Weights of a small transformer language model: biases.
Each number is 200 + 40 x the weight over its row's rms, rounded and kept within 0 to 999. Layers, rows and columns count from 0. The size before them is the row's rms in percent of the matrix's.

# layer 6 attention key, 128x192, rms 0.148, rows 36-63, columns 96-191
102,263,258,164,242,236,108,197,221,183,287,168,165,192,287,182,157,177,164,126,224,190,214,160,242,222,262,214,203,229,209,324,208,135,231,260,161,155,207,145,287,238,239,250,158,244,166,158,212,263,159,144,215,244,141,198,154,241,259,177,188,265,196,116,242,217,227,260,232,158,248,153,208,174,218,177,216,163,198,223,236,184,174,209,106,154,165,101,219,167,272,254,220,131,209,232,181
099,225,102,198,232,115,122,158,243,212,245,244,220,251,256,243,200,235,238,227,233,178,202,179,180,215,218,196,154,243,187,212,183,229,103,225,247,177,237,171,160,216,248,203,147,152,152,225,273,128,177,146,189,198,210,173,156,250,261,206,206,207,193,184,190,201,220,269,171,176,171,197,210,223,177,276,159,119,212,284,140,207,184,229,225,178,180,202,220,171,201,271,203,217,248,206,179
111,239,211,184,173,189,258,202,270,238,190,250,217,145,224,227,198,235,209,181,221,150,228,227,151,232,225,221,150,294,215,186,260,160,181,208,277,241,248,195,237,120,210,208,205,179,147,202,194,151,226,223,231,191,197,177,178,220,87,176,189,187,187,188,156,216,214,142,195,156,177,189,213,212,330,162,182,219,162,252,188,143,124,249,241,222,200,165,263,305,224,247,145,169,194,220,273
116,199,162,157,230,195,138,176,222,239,201,203,224,190,200,135,201,209,188,195,224,169,175,275,154,198,185,184,196,225,300,224,221,152,183,213,85,246,195,183,229,156,185,179,162,211,201,172,273,185,225,230,248,209,198,164,218,198,305,289,170,205,188,159,222,294,205,99,247,216,269,172,240,219,181,167,177,167,186,160,194,207,164,255,176,159,243,215,172,234,184,182,264,168,244,229,195
096,243,247,233,184,185,246,187,232,121,103,204,215,178,194,121,227,160,136,259,294,226,159,172,234,159,198,260,226,188,196,159,225,235,245,221,188,187,186,224,238,218,191,170,144,227,235,225,242,85,159,268,248,160,210,214,157,200,277,208,168,191,185,194,175,183,190,258,171,112,131,230,186,162,98,250,211,186,208,247,169,198,287,208,197,208,242,148,201,213,148,186,150,170,252,105,164
102,182,200,182,216,179,217,215,169,238,168,197,163,170,230,190,137,234,220,193,203,192,233,199,160,171,200,169,184,151,221,242,176,242,227,288,232,166,193,240,254,232,200,197,144,188,192,202,183,251,168,206,241,178,141,217,171,129,181,203,184,254,167,225,206,242,223,156,228,204,138,180,183,163,170,135,167,208,220,184,254,200,177,207,256,204,194,190,276,170,287,153,280,216,225,244,179
105,196,112,86,237,175,184,187,227,230,225,200,180,148,234,233,172,66,176,202,194,151,234,238,247,141,180,236,235,216,228,194,228,213,167,161,205,189,156,225,123,226,198,245,243,176,173,197,217,309,208,168,181,214,219,235,200,176,271,201,223,240,231,237,212,185,181,213,214,109,247,235,193,225,222,205,185,244,206,214,180,166,230,220,194,245,277,209,157,232,209,233,233,225,215,200,227
102,255,235,123,158,151,207,173,194,207,227,187,158,199,198,186,155,149,163,225,238,134,229,169,155,133,200,158,201,251,186,218,183,187,200,236,230,231,185,164,135,177,268,181,172,162,110,264,105,222,252,194,247,153,158,176,210,153,126,223,178,242,170,114,240,203,184,244,244,126,209,217,208,184,132,199,223,223,165,248,257,120,319,144,203,174,202,129,190,219,239,223,155,233,176,186,160
100,225,103,151,247,185,187,215,216,162,178,175,241,238,204,301,177,147,209,236,172,212,146,244,225,177,213,69,269,249,135,190,257,152,186,212,223,172,220,196,121,216,113,226,232,230,243,157,169,150,145,155,196,171,259,283,211,163,133,178,152,290,274,195,235,182,148,178,210,137,204,180,148,188,184,147,170,164,183,214,166,238,263,252,215,158,159,196,284,197,147,196,121,225,228,159,158
104,163,241,229,255,163,194,201,235,199,268,205,216,179,286,235,267,157,230,213,168,226,313,255,189,143,184,204,192,209,201,202,251,179,219,226,230,180,156,220,231,212,218,246,163,302,193,160,177,160,261,129,269,223,208,173,236,168,143,177,197,121,173,223,177,251,196,164,294,185,170,143,204,239,195,152,178,205,90,190,197,191,218,255,212,135,171,189,219,170,136,261,241,210,224,119,226
107,225,231,224,205,163,271,272,199,220,250,170,149,99,166,230,133,173,200,222,205,197,178,199,128,167,219,171,211,194,237,211,179,217,138,194,179,147,166,261,144,134,170,212,208,186,208,159,167,173,165,162,215,217,142,120,266,224,264,121,155,138,217,174,173,200,221,167,169,183,212,185,206,220,199,227,163,160,201,220,273,248,257,178,195,232,200,174,231,231,158,205,156,230,202,246,179
099,212,263,276,198,213,199,260,307,188,232,199,190,131,212,235,231,204,180,179,153,221,227,207,222,249,190,238,167,208,227,208,183,177,174,227,207,139,207,166,198,211,202,189,139,220,177,231,214,187,230,314,216,188,182,200,247,179,200,232,213,215,279,220,158,214,137,197,271,140,132,182,263,164,187,306,183,239,173,246,168,221,182,241,262,148,129,242,106,207,227,173,161,170,107,178,256
100,192,282,220,189,190,272,244,175,174,232,230,177,248,155,206,151,194,227,223,222,120,206,262,198,142,236,170,124,260,236,177,162,257,258,200,202,202,230,172,290,194,127,192,187,211,192,216,260,166,229,226,212,95,252,167,241,210,150,253,200,193,177,205,179,178,183,269,175,226,169,249,192,162,188,221,213,189,218,203,212,207,171,135,184,172,210,235,196,258,196,240,102,228,152,195,187
099,190,69,187,234,182,236,254,203,290,188,198,141,202,212,241,141,157,209,285,216,167,156,260,178,197,215,201,235,228,193,141,185,274,215,240,170,269,204,150,199,187,166,243,226,171,215,246,262,172,169,204,238,140,211,210,179,172,207,206,167,172,242,172,241,217,273,177,191,58,207,216,161,250,213,209,237,193,181,248,208,181,160,249,188,204,223,183,223,213,133,168,182,228,237,163,184
095,173,222,193,256,181,254,176,188,139,184,170,191,201,168,278,213,187,238,186,225,244,178,252,175,129,278,227,222,245,243,218,174,201,231,127,207,245,206,192,180,260,190,166,194,222,229,235,228,184,142,250,194,206,141,253,154,276,180,209,260,214,201,224,237,170,152,130,244,224,225,133,213,238,172,184,212,189,195,172,180,190,233,155,187,153,316,218,230,240,252,201,198,175,207,190,164
100,271,256,228,177,194,195,243,117,218,201,258,146,215,213,224,230,217,207,229,158,140,193,201,171,158,220,284,226,187,235,185,211,228,202,226,233,262,246,220,247,231,294,257,303,162,186,166,221,128,235,206,160,193,186,261,149,145,180,235,227,208,157,267,292,180,191,279,155,181,176,236,231,155,188,258,248,142,180,251,191,261,240,222,162,149,222,191,179,178,226,242,215,141,223,222,124
109,187,134,205,167,257,215,257,148,182,163,241,268,202,189,209,159,107,168,272,178,230,177,174,247,217,197,191,185,172,206,202,238,209,172,146,177,130,202,202,233,94,241,241,175,231,267,164,166,205,138,177,205,200,259,184,210,133,208,202,193,163,203,164,207,155,185,215,206,260,258,172,170,132,220,254,98,200,211,120,201,203,231,204,304,246,158,246,188,137,156,188,195,176,194,175,240
104,250,174,105,205,198,137,219,151,193,203,181,215,137,221,181,161,166,252,244,182,166,164,118,281,239,141,147,178,154,273,157,222,217,204,196,172,201,250,216,121,166,238,210,293,172,244,164,221,226,188,134,223,269,189,228,214,196,141,63,165,248,263,195,226,208,183,192,178,188,186,185,169,162,179,197,191,176,242,256,150,235,251,232,164,226,220,239,240,195,210,178,157,194,184,248,247
108,164,216,184,210,249,175,136,226,209,230,177,219,226,220,169,240,199,156,157,158,233,293,144,261,189,221,157,234,120,192,250,143,228,164,196,270,186,192,197,254,221,197,201,99,210,166,192,181,229,180,197,276,239,246,165,237,259,208,150,211,196,212,112,163,218,182,244,257,273,260,218,156,168,201,180,101,222,166,244,118,227,235,212,219,192,182,165,154,198,214,242,243,104,231,187,193
104,201,234,244,209,168,299,177,278,246,243,175,182,220,172,218,183,242,190,202,250,188,176,150,227,280,211,91,214,193,204,165,249,166,229,169,192,239,192,150,99,212,233,179,212,183,227,164,230,223,168,175,200,247,214,210,272,200,221,227,205,201,225,118,226,213,233,107,222,144,221,265,244,264,243,162,188,191,190,207,211,196,195,156,270,209,179,213,155,210,124,195,190,280,272,253,218
115,155,137,169,132,254,116,236,212,218,240,230,185,228,188,221,201,122,288,135,158,229,170,208,188,218,189,188,222,185,176,186,163,228,194,170,189,229,183,245,111,181,202,211,165,86,256,150,140,132,120,159,156,213,128,163,192,160,199,268,188,255,227,221,186,111,272,209,106,199,209,176,115,185,194,173,189,213,175,206,203,167,226,234,204,252,181,266,193,216,230,289,200,196,217,192,253
105,158,204,134,194,164,299,223,167,203,230,196,186,297,188,194,156,206,199,185,198,202,209,282,215,233,189,259,166,134,203,180,199,189,215,189,291,203,175,234,188,143,273,189,235,259,171,209,200,216,208,122,182,229,228,184,156,205,170,149,194,196,218,165,161,172,177,175,155,154,252,244,238,160,200,115,183,142,152,192,184,121,299,253,165,236,232,149,178,247,179,183,216,149,217,257,256
095,270,263,251,95,144,119,206,173,259,218,204,246,176,249,186,262,143,181,166,185,202,181,198,131,217,181,238,178,260,166,197,186,141,178,206,171,210,270,183,140,176,192,220,212,267,233,216,210,199,181,229,216,254,116,178,193,187,202,132,210,209,156,149,203,191,162,192,150,215,172,198,213,141,132,205,245,189,149,236,167,65,143,181,199,183,170,234,192,210,168,126,224,178,200,238,190
108,141,229,209,260,265,192,198,201,191,241,236,278,235,297,226,135,220,109,165,178,184,256,240,208,202,198,239,298,261,258,168,201,184,250,149,184,210,144,174,190,237,132,172,210,186,134,233,248,140,236,153,219,248,233,215,191,269,190,153,139,209,252,148,179,203,301,183,163,243,172,167,212,231,184,128,179,246,154,202,242,175,241,160,230,191,256,201,187,250,149,214,265,198,204,253,224
103,251,211,165,240,113,236,131,206,261,175,264,184,226,207,185,225,252,220,204,132,176,186,235,231,159,176,189,219,163,187,196,207,166,273,184,143,188,169,172,204,155,205,278,246,136,213,227,176,138,185,185,134,295,179,244,170,164,203,216,146,173,200,195,204,162,190,175,219,254,147,281,211,210,171,170,134,217,221,187,216,201,185,187,251,205,185,191,204,346,187,118,145,203,235,236,243
110,155,215,231,240,229,138,165,224,209,171,237,208,264,241,260,187,127,196,213,319,188,164,249,236,244,200,203,229,255,256,209,229,171,207,260,194,234,158,273,226,144,266,189,243,223,277,186,238,191,256,161,287,209,213,245,185,219,196,205,228,253,201,113,190,177,216,197,161,208,256,212,210,179,163,236,220,215,251,156,220,209,242,229,175,200,202,183,213,275,257,208,195,180,262,244,211
107,205,208,171,224,182,197,207,157,178,211,197,205,244,164,242,203,227,236,110,171,251,177,202,238,217,187,220,270,250,171,275,220,159,276,142,170,213,120,202,163,141,158,220,173,243,212,179,149,263,135,187,212,229,217,202,190,204,274,198,203,162,244,227,237,259,177,180,200,210,245,226,247,169,248,210,195,155,211,244,177,230,200,244,279,155,214,206,195,182,162,222,251,255,149,219,218
106,281,118,150,263,165,131,191,104,169,229,224,248,163,201,246,171,243,216,182,224,209,240,259,234,212,240,155,178,150,219,228,95,232,243,198,206,176,176,252,135,208,244,129,179,180,140,243,192,222,257,209,174,220,203,145,112,217,176,222,237,239,264,222,209,261,264,160,228,208,245,258,188,229,139,170,169,154,194,218,280,189,162,153,156,178,225,269,166,227,253,222,123,188,191,206,176
# layer 6 attention query, 128x192, rms 0.148, rows 37-63, columns 96-191
091,166,130,150,220,263,165,274,185,228,275,224,196,257,217,238,201,194,258,153,195,137,227,241,199,234,170,197,196,247,172,272,201,312,184,168,170,229,199,222,211,166,253,146,220,169,209,232,232,215,164,162,234,249,198,218,215,163,243,161,159,184,171,254,202,208,171,201,197,148,233,144,124,253,233,222,185,154,157,163,109,181,153,255,262,192,222,226,167,227,273,269,133,209,193,125,184
104,200,202,177,216,147,189,154,225,233,203,214,226,216,159,184,178,204,219,230,181,204,231,233,207,121,176,236,204,323,208,180,247,191,207,232,213,242,243,178,233,160,226,179,275,218,196,257,251,175,205,177,208,149,202,218,188,186,169,231,222,186,134,158,214,250,194,169,270,197,172,209,153,214,218,131,231,178,166,233,230,118,234,253,251,256,272,168,241,265,196,225,201,236,210,148,146
117,153,237,175,133,191,136,247,132,213,188,226,209,207,250,160,218,272,213,166,242,220,240,243,108,190,276,250,118,182,234,242,288,197,225,171,126,201,216,138,251,177,154,299,178,204,241,118,231,210,220,211,213,131,144,176,244,212,215,192,231,235,164,183,274,240,223,165,274,175,185,220,234,182,161,257,161,177,213,232,194,187,163,142,200,205,175,205,226,174,168,195,162,225,169,219,253
098,234,200,253,181,217,156,208,285,203,142,261,177,146,162,241,196,195,219,192,242,184,227,163,226,202,241,153,180,217,239,159,254,229,282,198,316,141,143,233,168,166,241,193,199,187,190,221,165,264,182,272,232,205,187,237,283,131,184,193,189,177,245,140,217,170,191,193,224,133,218,167,171,185,212,254,186,237,199,157,210,204,214,220,231,157,187,163,298,199,218,157,213,205,255,120,162
100,154,180,215,140,199,268,192,120,216,147,177,207,211,181,107,259,246,166,139,255,206,202,219,176,218,220,216,188,123,177,228,218,204,203,234,198,224,160,193,285,198,220,135,194,235,189,162,205,202,233,234,192,228,203,203,141,186,122,195,201,262,235,230,219,250,124,204,213,246,184,199,112,227,212,177,192,231,221,233,199,195,233,119,216,222,181,179,212,223,216,146,172,229,218,164,226
100,244,218,193,157,263,242,327,197,252,180,194,163,205,250,260,157,165,250,225,156,245,188,243,243,169,176,247,212,213,270,151,216,243,178,266,123,195,254,258,231,213,280,199,115,234,166,201,238,234,163,212,223,250,169,200,216,196,254,163,180,264,156,159,191,186,176,215,146,150,191,165,227,167,162,175,188,206,201,244,160,210,205,186,177,188,222,195,123,210,206,222,223,171,231,213,238
099,204,239,153,224,218,208,176,137,211,195,233,69,269,216,177,179,225,236,171,134,183,314,187,196,220,193,130,220,208,199,164,237,193,209,299,183,201,135,150,181,167,283,198,95,228,148,223,170,148,173,171,174,162,207,227,214,127,103,208,204,153,209,193,168,263,204,158,150,231,140,239,193,199,186,138,196,196,202,278,170,177,253,186,177,190,168,194,232,259,207,228,132,188,244,161,159
100,214,181,224,217,189,241,269,210,171,245,176,198,250,198,220,325,153,269,273,167,244,147,230,231,252,196,192,174,190,220,185,152,230,115,203,217,187,296,214,219,176,216,165,292,231,256,184,234,138,151,258,159,224,257,231,187,195,150,167,170,313,217,162,188,235,161,197,199,142,121,242,160,223,193,191,180,128,222,210,174,292,195,208,309,191,153,226,229,179,204,214,157,194,268,208,148
103,172,259,125,111,235,184,199,176,188,153,177,188,187,261,225,239,168,218,173,163,231,222,206,170,213,225,252,245,207,142,207,212,221,127,218,216,234,217,199,251,199,249,226,157,273,174,226,159,219,173,208,243,214,254,201,250,184,122,121,244,213,252,260,206,210,165,213,254,220,188,272,208,186,247,207,194,176,154,212,210,215,191,169,195,215,218,225,122,185,143,172,161,177,146,193,242
108,220,172,199,186,154,250,239,124,269,171,239,215,144,228,222,148,196,244,249,182,194,240,202,148,250,170,287,195,210,163,197,173,204,226,235,158,94,140,186,172,181,237,184,184,203,228,140,205,156,202,216,166,132,193,169,189,143,193,218,167,179,227,221,161,168,272,147,183,139,230,133,276,257,159,200,174,170,204,266,230,240,183,227,132,247,201,199,138,146,220,199,199,190,170,222,153
096,228,173,261,242,210,168,147,210,200,187,216,227,184,197,141,171,144,190,268,202,184,206,165,179,183,154,190,296,151,187,225,211,271,193,196,299,130,181,181,194,226,266,179,123,258,153,250,179,197,233,239,203,147,175,194,190,219,182,167,245,160,206,181,178,254,148,292,229,157,194,197,289,239,222,207,180,289,136,169,231,141,127,158,162,229,187,197,189,260,218,252,172,200,154,174,171
103,175,199,166,359,171,248,214,251,195,194,274,147,215,126,133,193,244,243,211,179,157,161,204,152,183,253,198,163,219,150,166,181,234,262,172,134,220,153,167,210,196,250,188,215,171,150,275,220,221,252,241,146,228,254,128,183,161,173,226,191,131,251,177,161,191,199,269,162,212,219,198,224,234,205,156,233,289,169,140,184,279,203,276,186,195,192,191,201,189,169,220,164,241,234,133,177
098,182,157,186,208,252,251,269,190,188,179,234,173,181,176,283,124,174,248,212,173,181,184,299,240,192,224,266,166,250,146,220,227,248,228,243,268,198,263,165,174,162,174,199,235,148,276,160,206,234,141,172,240,155,219,204,196,129,199,214,169,223,224,206,172,195,256,183,156,133,236,194,171,160,223,208,184,285,263,303,225,208,156,176,224,287,132,147,226,230,263,243,153,261,285,189,177
095,171,260,192,243,232,163,181,200,209,189,210,177,146,192,309,210,191,172,211,215,194,180,142,150,97,232,179,278,160,200,112,138,165,218,229,177,179,242,204,220,254,163,201,291,183,206,192,163,126,172,235,157,193,235,180,118,238,299,188,158,218,169,240,253,154,176,134,225,246,173,186,141,190,200,247,204,206,214,196,170,270,158,228,261,152,314,79,230,180,172,192,159,240,244,183,108
114,131,174,207,194,278,148,178,182,142,209,280,186,211,166,232,185,255,221,158,168,143,208,207,175,153,178,158,310,188,182,234,181,180,253,202,216,225,226,303,170,170,251,166,207,222,212,233,174,262,211,179,205,231,156,229,169,200,288,228,213,124,225,173,240,153,161,254,208,149,205,185,218,210,203,234,239,150,171,207,153,206,216,209,168,137,214,227,268,170,208,300,235,166,289,211,170
111,197,189,201,170,183,210,267,248,159,214,128,245,123,199,178,214,191,240,204,294,196,144,177,241,216,234,145,173,119,193,201,156,189,267,281,182,196,221,202,250,205,212,201,195,239,250,169,242,233,166,225,265,242,285,222,187,185,207,183,183,177,207,116,118,132,147,289,196,196,270,226,185,222,211,199,153,218,210,161,183,183,192,222,219,201,163,277,174,128,207,161,192,176,198,231,239
109,279,195,154,219,222,148,251,222,191,232,201,222,151,179,192,146,184,223,274,231,63,146,195,242,155,166,183,207,180,228,195,233,206,145,234,234,205,280,189,157,154,205,141,202,203,215,261,101,198,149,176,256,173,219,221,192,160,231,210,179,260,252,201,197,185,185,203,144,168,176,169,181,203,152,218,239,268,218,200,213,216,267,277,186,222,202,196,197,200,222,189,223,244,217,170,281
104,240,223,238,191,179,182,119,185,110,238,150,228,255,193,156,227,190,211,217,221,243,312,204,225,161,122,153,191,243,211,234,226,231,134,180,251,171,150,128,186,291,233,248,143,181,152,150,211,248,115,253,267,208,166,160,228,266,222,173,210,168,215,107,153,228,235,231,212,192,159,187,215,207,234,167,194,171,182,161,146,175,256,175,144,168,207,196,179,226,221,243,221,166,166,108,220
099,173,247,221,274,115,249,205,225,208,245,127,196,160,214,219,238,165,194,241,167,242,248,202,185,178,158,182,207,212,217,169,204,264,265,242,138,201,204,147,157,174,203,270,200,155,238,180,272,171,175,216,179,204,202,188,271,207,139,177,176,226,227,209,236,220,160,163,175,112,203,168,201,184,195,171,134,210,181,208,227,174,255,135,237,246,239,117,194,160,97,144,179,223,233,254,191
121,206,163,222,158,238,226,263,190,205,230,152,157,181,275,192,160,168,251,162,225,175,239,219,175,222,229,204,140,172,191,153,272,181,193,174,132,223,213,168,76,144,193,183,231,192,224,205,263,154,240,154,203,244,182,197,220,196,224,170,231,204,213,294,248,187,245,260,166,203,154,241,112,302,255,248,206,139,156,174,138,238,76,129,223,241,207,225,258,189,217,238,204,235,244,265,238
098,216,250,183,204,138,224,266,200,225,190,174,177,185,196,179,199,136,229,176,220,200,155,210,301,169,130,266,237,207,175,194,246,181,224,142,238,206,231,250,167,234,215,136,215,206,238,156,223,192,161,156,149,196,243,195,166,172,188,196,184,133,187,219,182,167,233,162,304,236,270,208,134,232,228,172,154,165,225,232,135,184,247,155,163,232,205,178,262,240,184,143,264,229,169,235,230
088,159,133,175,203,227,208,161,158,208,236,203,192,183,184,186,190,221,244,210,195,184,214,177,137,229,187,172,211,209,235,199,267,196,236,187,251,202,166,241,136,218,214,246,224,256,133,192,189,211,285,164,138,219,128,243,183,143,193,195,253,198,230,199,235,208,253,217,180,307,178,224,236,150,281,198,186,167,237,173,139,172,174,220,151,230,153,188,179,265,256,253,187,229,142,185,181
107,211,272,190,218,203,215,255,180,170,203,192,219,243,212,172,166,214,225,149,176,243,145,282,249,140,231,219,252,264,284,183,193,195,193,161,226,184,127,96,180,246,190,198,151,194,257,120,177,162,148,234,168,281,155,214,236,211,204,137,263,145,158,196,192,181,210,157,157,185,120,213,144,215,190,219,152,178,227,174,226,185,191,172,194,246,255,215,195,188,181,162,247,161,201,186,214
098,224,207,174,192,156,214,279,159,169,195,171,255,158,211,214,139,210,345,219,161,200,218,185,214,182,243,175,172,258,199,90,178,214,279,225,245,164,285,178,165,164,262,200,266,217,184,220,175,255,216,204,216,173,182,199,183,197,245,218,248,175,166,241,220,166,201,162,146,217,263,275,252,192,174,240,175,122,191,272,192,145,220,181,224,220,197,207,192,150,123,201,144,256,219,231,153
112,227,204,198,175,195,151,204,201,159,162,182,188,183,208,151,201,128,212,222,267,207,132,206,316,196,187,172,139,250,249,171,128,229,151,224,179,184,187,241,251,123,249,205,179,214,206,207,125,229,225,201,230,176,229,181,210,270,146,202,201,272,173,191,256,261,182,148,230,184,177,211,208,264,229,196,217,211,218,211,239,189,220,176,200,231,207,171,179,183,275,158,115,207,269,248,151
114,326,222,211,173,204,221,267,155,177,183,151,263,153,261,185,276,215,158,126,65,222,150,185,177,193,196,209,185,165,205,282,200,170,174,183,145,218,228,102,151,181,135,282,212,176,255,176,210,188,203,158,191,225,165,167,308,258,219,200,211,249,218,231,220,250,173,213,176,216,116,250,222,223,204,262,163,138,217,252,229,244,196,182,188,188,155,185,199,205,165,236,230,205,116,229,220
109,211,175,172,198,205,146,302,205,219,160,211,204,208,197,195,235,192,173,172,163,217,234,288,258,172,190,211,211,136,262,224,170,152,185,220,202,165,192,234,174,195,224,58,145,171,240,234,202,182,224,210,174,175,153,126,168,202,230,177,217,215,180,207,172,185,172,136,207,201,168,233,164,221,161,145,208,209,172,227,206,194,223,215,214,195,175,184,114,188,221,259,127,156,231,149,249
# layer 6 attention value, 128x192, rms 0.163, rows 0-8, columns 96-191
093,173,157,243,200,227,214,185,196,217,239,229,132,223,143,166,217,161,213,223,267,196,173,188,225,186,204,258,243,146,157,200,150,200,208,206,218,126,241,164,202,185,283,216,309,208,176,216,284,208,176,282,139,194,171,231,235,201,200,152,253,202,246,228,203,194,191,215,203,245,234,238,217,182,243,245,140,231,177,170,230,200,157,121,237,204,237,180,210,216,189,206,212,192,260,156,261
108,199,209,196,217,205,170,291,164,234,213,245,198,189,219,160,171,212,185,153,183,199,229,172,200,171,268,231,247,245,201,160,201,240,157,267,196,264,222,186,184,162,122,151,183,104,185,149,130,207,158,175,116,177,170,272,241,115,232,288,249,198,249,210,165,172,169,145,108,179,221,162,151,234,249,175,181,187,262,239,145,276,180,240,215,197,239,239,181,195,195,146,217,198,212,236,152
110,246,269,160,261,249,242,185,174,235,195,172,97,179,132,207,212,246,227,214,244,242,182,202,221,205,206,147,211,171,183,188,236,245,223,238,143,135,229,137,236,172,148,248,205,223,214,212,227,206,256,135,206,206,161,215,274,212,159,230,227,251,200,191,182,200,218,234,250,224,239,138,204,213,169,174,158,252,186,253,151,194,164,297,206,183,213,194,256,231,209,165,189,219,159,172,260
103,150,200,199,158,179,204,193,224,217,140,205,238,145,185,168,234,274,237,220,286,184,184,174,170,204,179,192,246,229,170,207,205,191,290,137,143,246,178,202,165,301,233,164,257,296,232,229,299,137,239,222,228,201,193,145,184,196,205,170,163,193,156,144,149,266,200,229,215,200,157,264,221,160,217,98,152,127,177,241,230,206,231,118,259,222,237,128,249,162,262,219,261,274,191,209,202
102,180,172,226,117,221,262,207,174,271,225,175,159,173,121,226,174,252,202,169,139,194,170,166,199,249,308,155,190,227,249,195,160,122,158,190,189,281,262,250,284,139,268,200,161,215,238,231,125,226,196,202,213,244,200,219,318,240,254,267,235,239,184,185,240,144,255,239,187,195,139,215,216,163,242,234,164,192,187,267,232,219,164,187,223,181,209,173,173,169,236,307,218,223,213,162,191
101,139,187,209,220,158,185,173,165,126,198,119,224,247,172,205,200,170,249,238,203,246,224,260,163,161,200,253,115,152,255,224,178,242,151,216,182,164,190,199,202,206,148,215,174,294,84,177,170,247,187,151,179,230,280,99,231,240,229,199,198,264,209,174,232,194,159,194,216,211,158,95,233,128,298,215,231,236,165,177,186,167,164,197,224,235,163,186,134,244,203,242,158,217,251,234,177
113,159,164,237,179,175,193,203,270,245,242,257,221,123,223,187,259,195,183,158,126,215,209,175,146,176,163,198,247,138,166,226,258,161,243,197,251,172,165,185,212,202,187,224,204,207,215,227,187,181,189,256,228,196,194,148,131,185,136,244,142,175,218,187,202,240,275,132,183,142,246,214,201,234,200,217,228,249,246,176,265,162,156,213,220,204,150,185,230,208,114,165,190,171,271,154,193
109,154,241,208,168,208,271,170,143,228,165,229,218,216,208,183,211,268,234,226,210,219,162,201,198,184,152,146,175,211,125,247,105,137,278,200,126,179,156,248,159,181,163,176,169,187,159,170,224,141,200,210,141,192,221,222,188,143,180,226,170,190,265,273,219,247,278,191,196,226,226,308,220,219,163,253,213,177,233,119,224,175,188,179,250,168,169,165,206,158,172,257,225,92,164,157,203
099,137,200,204,129,229,195,289,183,202,174,157,251,192,224,188,134,195,169,218,210,127,233,209,230,227,237,170,259,171,218,254,209,178,151,180,223,251,184,180,188,181,196,217,209,152,158,188,137,214,168,163,198,157,206,258,77,211,251,250,189,221,251,187,191,246,154,223,194,218,140,260,201,222,181,236,219,195,252,191,213,154,200,233,202,203,210,168,175,256,217,172,198,243,153,185,150
# layer 6 attention output (transposed), 128x192, rms 0.131, rows 0-8, columns 96-191
097,224,237,199,215,211,229,224,158,214,195,200,165,158,184,195,183,240,195,210,218,226,264,186,157,224,195,176,188,225,179,177,170,157,247,256,207,164,217,270,183,226,178,141,192,151,221,184,122,271,225,197,141,259,256,273,173,165,197,153,155,140,156,203,152,152,128,70,184,203,173,98,209,200,202,170,244,236,176,284,234,199,198,215,223,207,229,166,222,160,88,206,162,209,159,242,243
104,143,157,193,158,221,173,156,235,144,188,168,253,215,179,176,184,193,128,225,303,231,238,241,239,163,151,120,107,257,214,228,196,151,153,224,143,237,176,262,292,234,183,160,168,285,226,200,147,255,304,243,287,150,246,219,183,200,148,184,230,242,150,231,147,138,187,186,214,181,217,211,196,190,143,187,220,253,192,127,236,211,154,189,205,192,251,200,206,195,170,265,170,169,187,212,216
105,156,253,213,153,180,145,180,177,179,161,191,128,158,172,237,227,241,157,182,257,214,206,195,184,236,239,279,175,176,204,261,154,230,208,225,198,207,161,184,170,183,276,108,263,153,177,250,242,231,221,252,197,206,245,159,220,167,242,190,196,175,152,203,268,206,253,118,265,227,172,199,240,207,254,254,273,136,179,198,207,128,245,181,220,156,190,259,233,225,180,195,161,178,157,234,145
100,237,232,135,213,154,189,241,150,77,147,246,234,162,183,141,240,226,196,163,137,183,204,140,223,199,150,262,224,219,221,171,155,168,212,169,186,146,143,185,249,169,261,258,173,187,154,240,205,311,182,193,240,234,171,168,157,177,259,182,255,203,202,206,160,239,187,230,130,256,199,237,245,227,218,211,200,159,210,131,188,243,230,228,186,229,170,266,161,167,209,190,205,153,147,159,188
103,231,198,178,256,131,161,228,150,175,206,264,211,214,203,195,258,222,207,262,242,251,225,282,191,148,238,217,204,168,242,153,310,179,212,265,201,188,250,149,240,292,178,182,237,167,161,120,197,193,226,279,207,233,245,221,176,174,169,138,199,228,294,182,160,221,236,225,194,253,124,204,183,263,135,214,152,234,268,171,163,193,195,161,180,203,132,259,189,166,203,153,202,157,206,206,248
101,235,185,226,182,276,177,159,230,224,200,179,238,256,181,251,162,188,200,224,173,219,189,141,237,225,222,95,205,177,227,191,188,132,196,200,211,175,202,216,128,139,225,159,249,184,233,186,230,155,200,238,174,152,150,197,240,199,190,167,216,189,179,255,247,216,210,239,215,257,179,148,224,275,114,297,107,140,239,155,164,284,134,117,196,222,160,228,210,168,279,129,178,282,224,244,226
105,234,194,202,150,265,222,216,156,173,203,210,208,168,259,186,149,209,142,240,243,191,232,207,286,256,180,176,149,206,174,143,177,213,217,142,209,244,197,217,201,225,228,259,176,217,224,185,231,226,202,219,123,199,171,154,206,200,215,206,227,159,150,133,178,199,209,163,268,232,215,212,230,130,180,142,245,239,200,248,147,157,319,266,192,148,204,136,148,216,194,184,128,135,201,229,174
111,213,235,132,240,224,207,250,227,181,225,276,223,177,206,243,176,194,193,279,214,202,180,192,252,157,186,222,237,181,199,234,264,239,252,228,144,203,248,241,286,178,208,188,175,194,167,241,179,207,198,133,226,150,190,164,212,242,259,236,218,196,212,306,183,257,234,205,217,204,260,212,254,196,228,188,109,248,228,262,225,174,171,238,143,178,161,213,196,180,243,143,200,183,234,243,248
095,182,251,196,235,250,199,262,189,215,141,138,236,172,283,199,212,235,238,208,148,261,233,229,181,195,191,150,146,194,218,298,170,208,243,204,185,222,182,242,230,181,234,208,148,228,220,171,214,201,248,239,274,240,161,190,200,168,135,234,241,196,143,236,208,167,175,196,160,184,203,203,195,230,183,140,160,205,199,264,220,211,214,137,149,196,138,169,108,240,242,185,242,193,266,204,222